config.yaml
num_hidden_layers: 15
hidden_size: 128
hidden_act: "geglu"
rope_fraction: 0.25
bias: "all"
tie_word_embeddings: false
parallel_block: true
init: "trunc"
weight_decay: 0.048
warmup_steps: 253
final_lr_fraction: 0.0
max_seq_len: 512
Each number is 500 + 50 x the weight over the matrix's rms, rounded and kept within 0 to 999. Layers, rows and columns count from 0. Numbers have three digits each.

# gate: layer 3 MLP gate, 448x128, rms 0.128, rows 34-50, columns 0-127
# up: layer 3 MLP up, 448x128, rms 0.118, rows 34-49, columns 0-127
# down: layer 3 MLP down (transposed), 448x128, rms 0.105, rows 34-49, columns 0-127
gate34:559566426472530519502555595434555483479436508469569622453561582408530516575477498455545451484509502568589530534449498479412529447444417477539445477541494410544490509504593482464562440509498512534449456546431481407588578509505511490355567341532504552526507535568572519520525559526537476419512543493501552564469454434415483507467364468462419603523533466596431481503504539526514411549515
up34:479638434526509495462604440569456521504455579460556446513481548445548493520433515520512440530439518598456461488516464322555481623395554506542552358489515402596527555477516506388502539388474535445523356523487473551456564465483486557544579401483483466550600534526501452518569538500507386482436494583540516523485553477515503547465562411430592452462552484637452412455577531482414464475496
down34:524437480512634431437491490592519484540500462475530476508449598431399528504429443534544464548518523499566386503481380520512499484543424533494390531475474518509539373449522496448481525476478483552558422573360432511452466512518468383493522446368535546600588487528395591519465588439492446462438534452545450522515533600524460536475495493580540487505656522560536545505573548592501652442410
gate35:536526497591475486501495541462487579468512499494561480583480498471489407411469566474495496437509551470445529586470557537560547455467368514521504577478480491489510487516468462598521474615483601451473511438494528539555503501461516628504595461508466449503456436518519459498553537617493403487492538522569477534411499449451546565573548458454436517400497507514576443480525472420536535492428
up35:467532537532472479498501540542514516551467517493472470450510471558458456572506468487499591553428469489484497464528516474411484508466507503520524445514557388565475476530569542476433446470509453515454531528493423386456560484577551444505448471530472513482597428504490554399515540496524496574519562510448501421590330526553518443435559495565472501438523552542512463474449569536544538551435
down35:390562482547470451566505485442468506578454397516529507578480490507383499458592577484521457546480520481521498486644509505367557491421478415549433505536466451545516344512505528547448373569481573465480484492521467416503455475543483506477521465514468573510514547474471561604487541579498580511503580430478544535506475467432533475500489526515404547519512526553534506623433518487474473555389
gate36:459548548520516477585465449454449504405420518604490479541485441481502504485485580449586517506473545501435562543530497461493548431464534390509476547504486460419462510522481461544510405513505593435450465522513431474530456586502469554443516514534466399492460457534473545502568545501484496491548442571615450513501518500498501656542418491551443553495448474520432521580501512420565504507541
up36:524551458484512588516450448585479461414462531541451531476477503498573440534531463496482483560525507458532523469469548570402531556586450431514514557546486494505526530525489542436548466440465567466507510587456488547464429542513405478531412568538443425456411385537395540560570548554451576526510468533468497441497484604510535556527482528518548536552442562435441469463545483516635445430572
down36:493576613474586514542545439506506424476490452507483457562474417520429513561496559455543529518427511585421583535536546502560560490554520468447416489476502506410391519475490472519495462536472488530413477504566487529499444434491437495499561559511500438531395371562481489493559437604476528546525393508519453553577551467567436602486417529446520612469450552525487514496537467482547477441463
gate37:363473444533442441450540571532593453587366473512439452552498513442416494413481531458564529522550511491470414562426554457488494451530431480444536575540474435567542400583539598511409479485528518394562560458516453549564534536485560521533534459510430497489598587500581493478480530483517399411582517452497513566467455487465549594513398462533491452526499491520475542520463440460546469417425
up37:411493443503460426467496448557567496618451540413479477562581523467371501495477462514442437526594507515589488489543572382612411502474487502436557556579412508573507497531576653446457489558578556450538599422571495658448442431526485503493482526565474564504551532497532421511477563493476465490550544477557517438466429521492499468579451509498541569504557551521436484520559426412505429477446
down37:517489522556488633489470504465474435579434514582527505609452477481424398480473523499507538506451523498527541508554477512445553542452440478527475506394457586476458642519552368501510498517501412515563532487429582369519452414592495507497558471581491543425567504525528384525494574400447504502526612423577434446458450447549502420500629490420609518539511512485520513558466450469494612583490
gate38:522533564536419458523626510538451536515523486458429536426518560440482479521511464503513529569555459398443467527538562517458524441502472447506519542487520480554395456492425547476539487493435520534485556509458528572528509519477492537535496503550517496547564520463532497515464496525475507557492569505453501475361433436512490575417534494490427533550498511559448480486456519521528485495435
up38:503407524432514517493500358524459481524590493507531479554481464582533587493527559429521455511527557477505436438513438540478458506474525447478437493483515442478524522491492474508520504457438516449429519516554490457505462510514496428466563504511586542410567627535474550538434339425420501474471460502468478439572508582460546453562453471454559513502581485551567493494456485481491496534501
down38:495526570526412548503542572498557527570505513522467544512498562476491489492525401572503530473511546402441466512458570394420496508457543509536509513383545474611430448542485518505475469528384550554501573528546476494481445557517453468507517484470468473543568532471531546418520489503514495565385511527597469417466459485572559556464494525426493593452473463456492472494527544475511481487496
gate39:455508519478514526454484590396468476521576554475477576448406398462443513472397561486509454362467544510452525584389484510528518494491459473475515515473494424565517516430420495574444471498466531413508562534450460521469556541474544549474618486477493428550491535563611447458566435491552440478532486511596576469527523484533492532543486464559471581426526447489525490605491482489545480537469
up39:489515492374519572488552489500597537497519493519523447438450543531497503528533388397500557485379558518506537448548554526469441537571505495462526500488502551515555531509490527360429446466393521508529563526492467511467571507464447523465510520525493525478551477552384506554487519464502448471564515519526553450508486482510523447537454578573493496518521536531525523534521493511541456494432
down39:516411542449556505547506436549586575495462484409469574536466436482494521518505471482416548497502580493586475569580579520417526524509543458548445484516500552506432520601539435480439548561511502548461444484424563396524505378524496472569452496477461545439507416413436572530522545572421477509478488493513440491532481490538470447528548494482504640582571402529540408475506437529476513489466
gate40:495433560481473488525550527466436547547564501511513521537496500466449561514433453473560512470520473478581476532477479396472536460479477368507462420500547472484561421545526475498485462560532553574478511511521515473469460590452581489528528488472517485506400538550569527522449475474581416495460487484529484534502531534422473520562366527568444540452545476540561514475478588509463458490499
up40:482558456583468462548511459487524453439517536502512517478481462515486531494495432584484540546462574517513543513464479522501465463551411525509514451508513518494463489498426443488473495471502546476502575518506455461530493469415516551496491540550395506500528539487468574504445546500573509538581467501417499569597577416510503538450495522428509558572534612499443483454451479476487530468496
down40:428449509528538501398485557482490478437498501507470506451515469490538542517460421588428603482500470525517506502460570569409481408513531561465512476431462502458432511452487587535477443431471565596486507478530534517502483490513482499430498571480463554530562545493491559439534523504546486520523451476539616569496388482475478592426551425457562547479456448440596548520527465460524485528560
gate41:584540501526484504530545479418461490467459467459570468504479443530472480476462516473537500520409411501479426516477515572466490508495504561429517464452572497415499449504489516511440428545504566532501554526550409513555468491423535548535673406523483491499499545473567532504542527570457437505452492481476479572451575565487520416543463499465431478514566546552532491461497526492443478451465
up41:482485466429519448501408510530417561531450530484482474502536502491643449480504461491491542525499500511464476532493511463523480541454512467559585488559484477494521417560497547488485437564557530472493462501523510491448539463461474521481466518504388517536492543519507540453483530558446564538502497524450433479461498512496470529493533454554508503473392483492526448573510435522419522503549
down41:488515462443495582484536498476529507537490520534402573545463471514514504580460541474486523513537462482530547416615499505539536459509435532501464544495421577501452458503503470458456545587576440532521458442501542432543543489472425430491563516578527477465566486469492486464558536472513472440616439448510487458519512418506516520495469503519564465498418488517486579561532520462499474525517
gate42:454539440510467429502525483524412550533583506558492416585423432491516492485410468503494515488465553500470471555495498434547475501492394422576552547465518391513440514550477534666502457432493624494550486480510519543490457513546579516445539479488452452518531494491505410404577524564535455573493455453574491490500442494468479498499562579564444484524396509401541587442456611430439536575474
up42:479578487471473508528545495533470498512472595526491490599480506492477425522466554492488424527600462520385551527501481447450512475471417512526526451495493544500536583583462427651451554490528474460527491510408484582488463462622471441503504527531521532504355478516454505489576495516394424391460478473584481521584474474461492522576601575408445581513453417458539561546520479508496475511419
down42:522422482507500489501506608536511500567563504370517575473448527581411455566519509523530585470535514412453577490512467573550483603423368595497470516400511514449595515512466523506413676484533454522550561498524495495400513508610525489510428534434541502481430499481458541513492569394460447535535508413523569471516443404466510410502575435505597497519501485575415441416481522517495517460474
gate43:518473533479554446600413502480511474488500496509520504507479463470421457383477626524512538501551534427493490514559547483452535489475511536518544517483469460493419472467559503577472503468474489486465564538558514507531464566568515526551551521531467448457452435486512363478431516546555489625492494415482449519418463506486511517492470511527494575518518497442618535465525509523509526449459
up43:415520487440474473517494426539453493535526504525466533516487463466551519491458505432514472460479513584484544495439530514499558480548448431509472509549505449540460581436488456539526448453456522487504573480454518445500475541478471496505543482574516486493582530476529548440529453458535490484512531539586507498535523502520485492481559502522469552540444444488465501545466500391452478513504
down43:438484483585445466544418438561441521496543512544573559575445495452516544462539572481383550584423440516470447530527594464474539489521520541448481472444473518458447506441496584488486500471507518515416466516528495481512547466490495518566493399540443472559435529536613478460529495552478524526519495416475462662434485477577520534526447572465441539473512547466565521478529488531460476484490
gate44:568487512443474523492542515509570513568602462428522592563428541511438524508560450460520517446513510572528491521502512420506573413461429560501492490544420500487528479485535513552515439561560530512443545438519501490474489539551536536486512468510558514442551464555563424502534514478543516407557504508603523560417503463438536570471396469463507490417499550446505472594491559530608495474504
up44:456442528585463519494505577496425486457523572596529568423638527609553529503449516616512467518443463512487505544467538549534464535519504496487420497423511512521566604518561477527520561517452470499489444526386532483504420493549521485489555554457539451574472495582482460459457500511533494540496478477508396486543506506436488447489592482453526604523554449459431527479476522459506415516532
down44:497494511535454420518548552493529540527450465532456408408468545478533501541494490557590477505434544471496458494519551475474410505462519588482562485559593420575494441478501541483521472495516452478530460485496529438453482514539511529466421541488533553520533346399452577558424460550490492479465518563490445369566496542438573484542555488456438483563535421517531463526517542499607499504486
gate45:481533424491383534506463452483507615534433486525539517505469490395528512435523526503516513406489520581465496603465525515531501476461437406600533532571430446505475550410531628492487476467455613489512507469548458454512566617508431474467643506508465492471509517552517421485479509454543467553438440579514502548478464508430560494558461422513500531443420516544503494459491459514522547498469
up45:560495574393490499466529533518427479538559545509470572418554528552484516446613426443502499475443481493526457463441450451544503447543431403483465528495544524434561483378438515549467530525434479496537542474510462500503571540468503550514492540549435526446543464509471560466473406578453508478524524566480503536445564523486454442522440467450539476457590562511499401602523546487581544487505
down45:519510484510598462442467522487478483529535490580475564453577554519485462558517458504516483507520574466502488516469573370480422495542534607499477608512601485471541457470408538491557546486460469489535579493451431462494448504459535463587396489481350552487529522522442494486462489609482596523517522464479561458510427504492446437514449431453533476530568454628542540448472519464500518451582
gate46:464488503554488358565589462493528514549500484561562490524576451528474463509500476526569489504529497492498495538453368393530473550503338447501541442504530499470450558465554493564548478577511511449534626469505453477565565559506606534442516514511444478548486452398594426498403476545557471509430508578503500456413562513429546468527547411514434489525559474523501496479441480417465527581506
up46:514417445596518481534565515497494521495509488501606448540557508588525585534503396574507531454608516533486469521420459394530478506482489491416479458506569477538528472506520386477492523543539482482488516423464545523596448504585532549390512462541488416556511413549526527541424526581491447518454449524493446480542481484354546483561436534532491474492513465381513533556457493478501424490453
down46:510428463475537564591559460533471553515521600420470471532458478500398458439508494449377424535452508425453519472440484470509502565493521483380451550462544616483497450513559536467509586531540486503451638529565501447543521355625532456522476477554440485570467467473508530497484496529413575544459529512432481488489546542488452455527617495529506515483481554427462514497461477544546505545637
gate47:428497553548535429524518599436499507560510425491486592467584486468449460480475479476556447487514483473536443552480467524533528522553359491493518534415483515554422543477453518530484508549544465427409490422444487430525498557472521501557559487498515535433451612448565513533548471456532471469493547497543522548591531469485486548439530470480479544581545445581522650506520474443445480529552
up47:526501431458489500472504557419511487483473541540460407440398458589572596489538555529499514520499483496489456514469519437421510488450529508516471533540526495526484480441490510461488468489464480508475525520506524485550430497520487550456440523531488490542515354506447524458351522569547495506442441506498519572570446548551475544569523584442541492434482537466503448464450586523522528535484
down47:508531474562435478584402573457489474523470411507492571438520498467525482481530510476519471476499485525524456486490522617568509478512509518483475523409524502443450578445548540513486507467387515430469503440483566576520486531419534471487480591466484497478511477511494514500427462441524458511450430528591557483520513505511561504468596473621484523519544397614501562450486531427500505566567
gate48:520449582522441466570493484461473474489467518495534518495469416506411562412451520491584461476401554564464540575509523509439557452508476573515499590438522469466432519521511536568510470473470532459504504481471493453536487515463491641475546486479483465546540542516557472493462506550539394479519479548521467539456554396461497518447474514482488519457492539609436562509400598411464609516406
up48:488452576525475561492419486513530429423516526528427520444522390554458485524489524587483419546490565561464503427482519490472432588420528598517587514475522454429491639566411543531513507482546434547509442501484537484438497436492466555513414558408466584547464487557441547564541504528516498409508594630439470507459550523468522502456411556500563481464545568530460414436502512395462529448551
down48:522559560513476478504462584518605501545496431501530496464516545495480455506418597570612503534418496452458464540487494540469565444489493563500516464454491451514479442519516564473505417525481591491479534464500531498586559465498523412453621447595484373449489466449543484568463429505453402479411532514491447432527498513519528491591514523555421540453539395546429534458442479436624451501412
gate49:548586461503458487622441517466539482505522438463457568513479482473497512429447495555543479508487544617433508532430511543450514419511510433504526511415460457529448479465507622443521496510507441475453610528483456499511492482541499505571574438508494501428478516487548502471440448474509491579515469487498554568491507482489545493478499444488458575508515495457460586510438495510534456444521
up49:505607501532448500592450457457451482512502412462508479494470509487450542468489517519491532525561500547504475486485487544535525477474486510493556519464551493435481490450463563463493501502525540449519533450579492502491493489533466473550495504512476511455479403524504451464493543568512533548498461502477537521539510513495550526432598462529531503492513531454511539550548518458442506432510
down49:508460602526547477457416434511496511482463564471573491505451534479465460418504461629371486478501561481482521478447519510454496563513494474501529466533464517494589541485526483468407472506533462501448473430477523509471531496495538508584482522561490502520493472432462532450512557523487564550525508449479525518527501483581545497390570498548627404466444519484571458584469579445471461427632
gate50:547479496514500458554545488447502556459430522478505441579469469494529523488455483508522608543528503477439452540471539467492594426568476498469522505435503478507442380530440552521442538479488630425509577477619560443494428499495465549544537517569537381553418465517485498517440500565540484417469539473474456567474550447457566508451494525492484676484434479532540571545428421450495477479491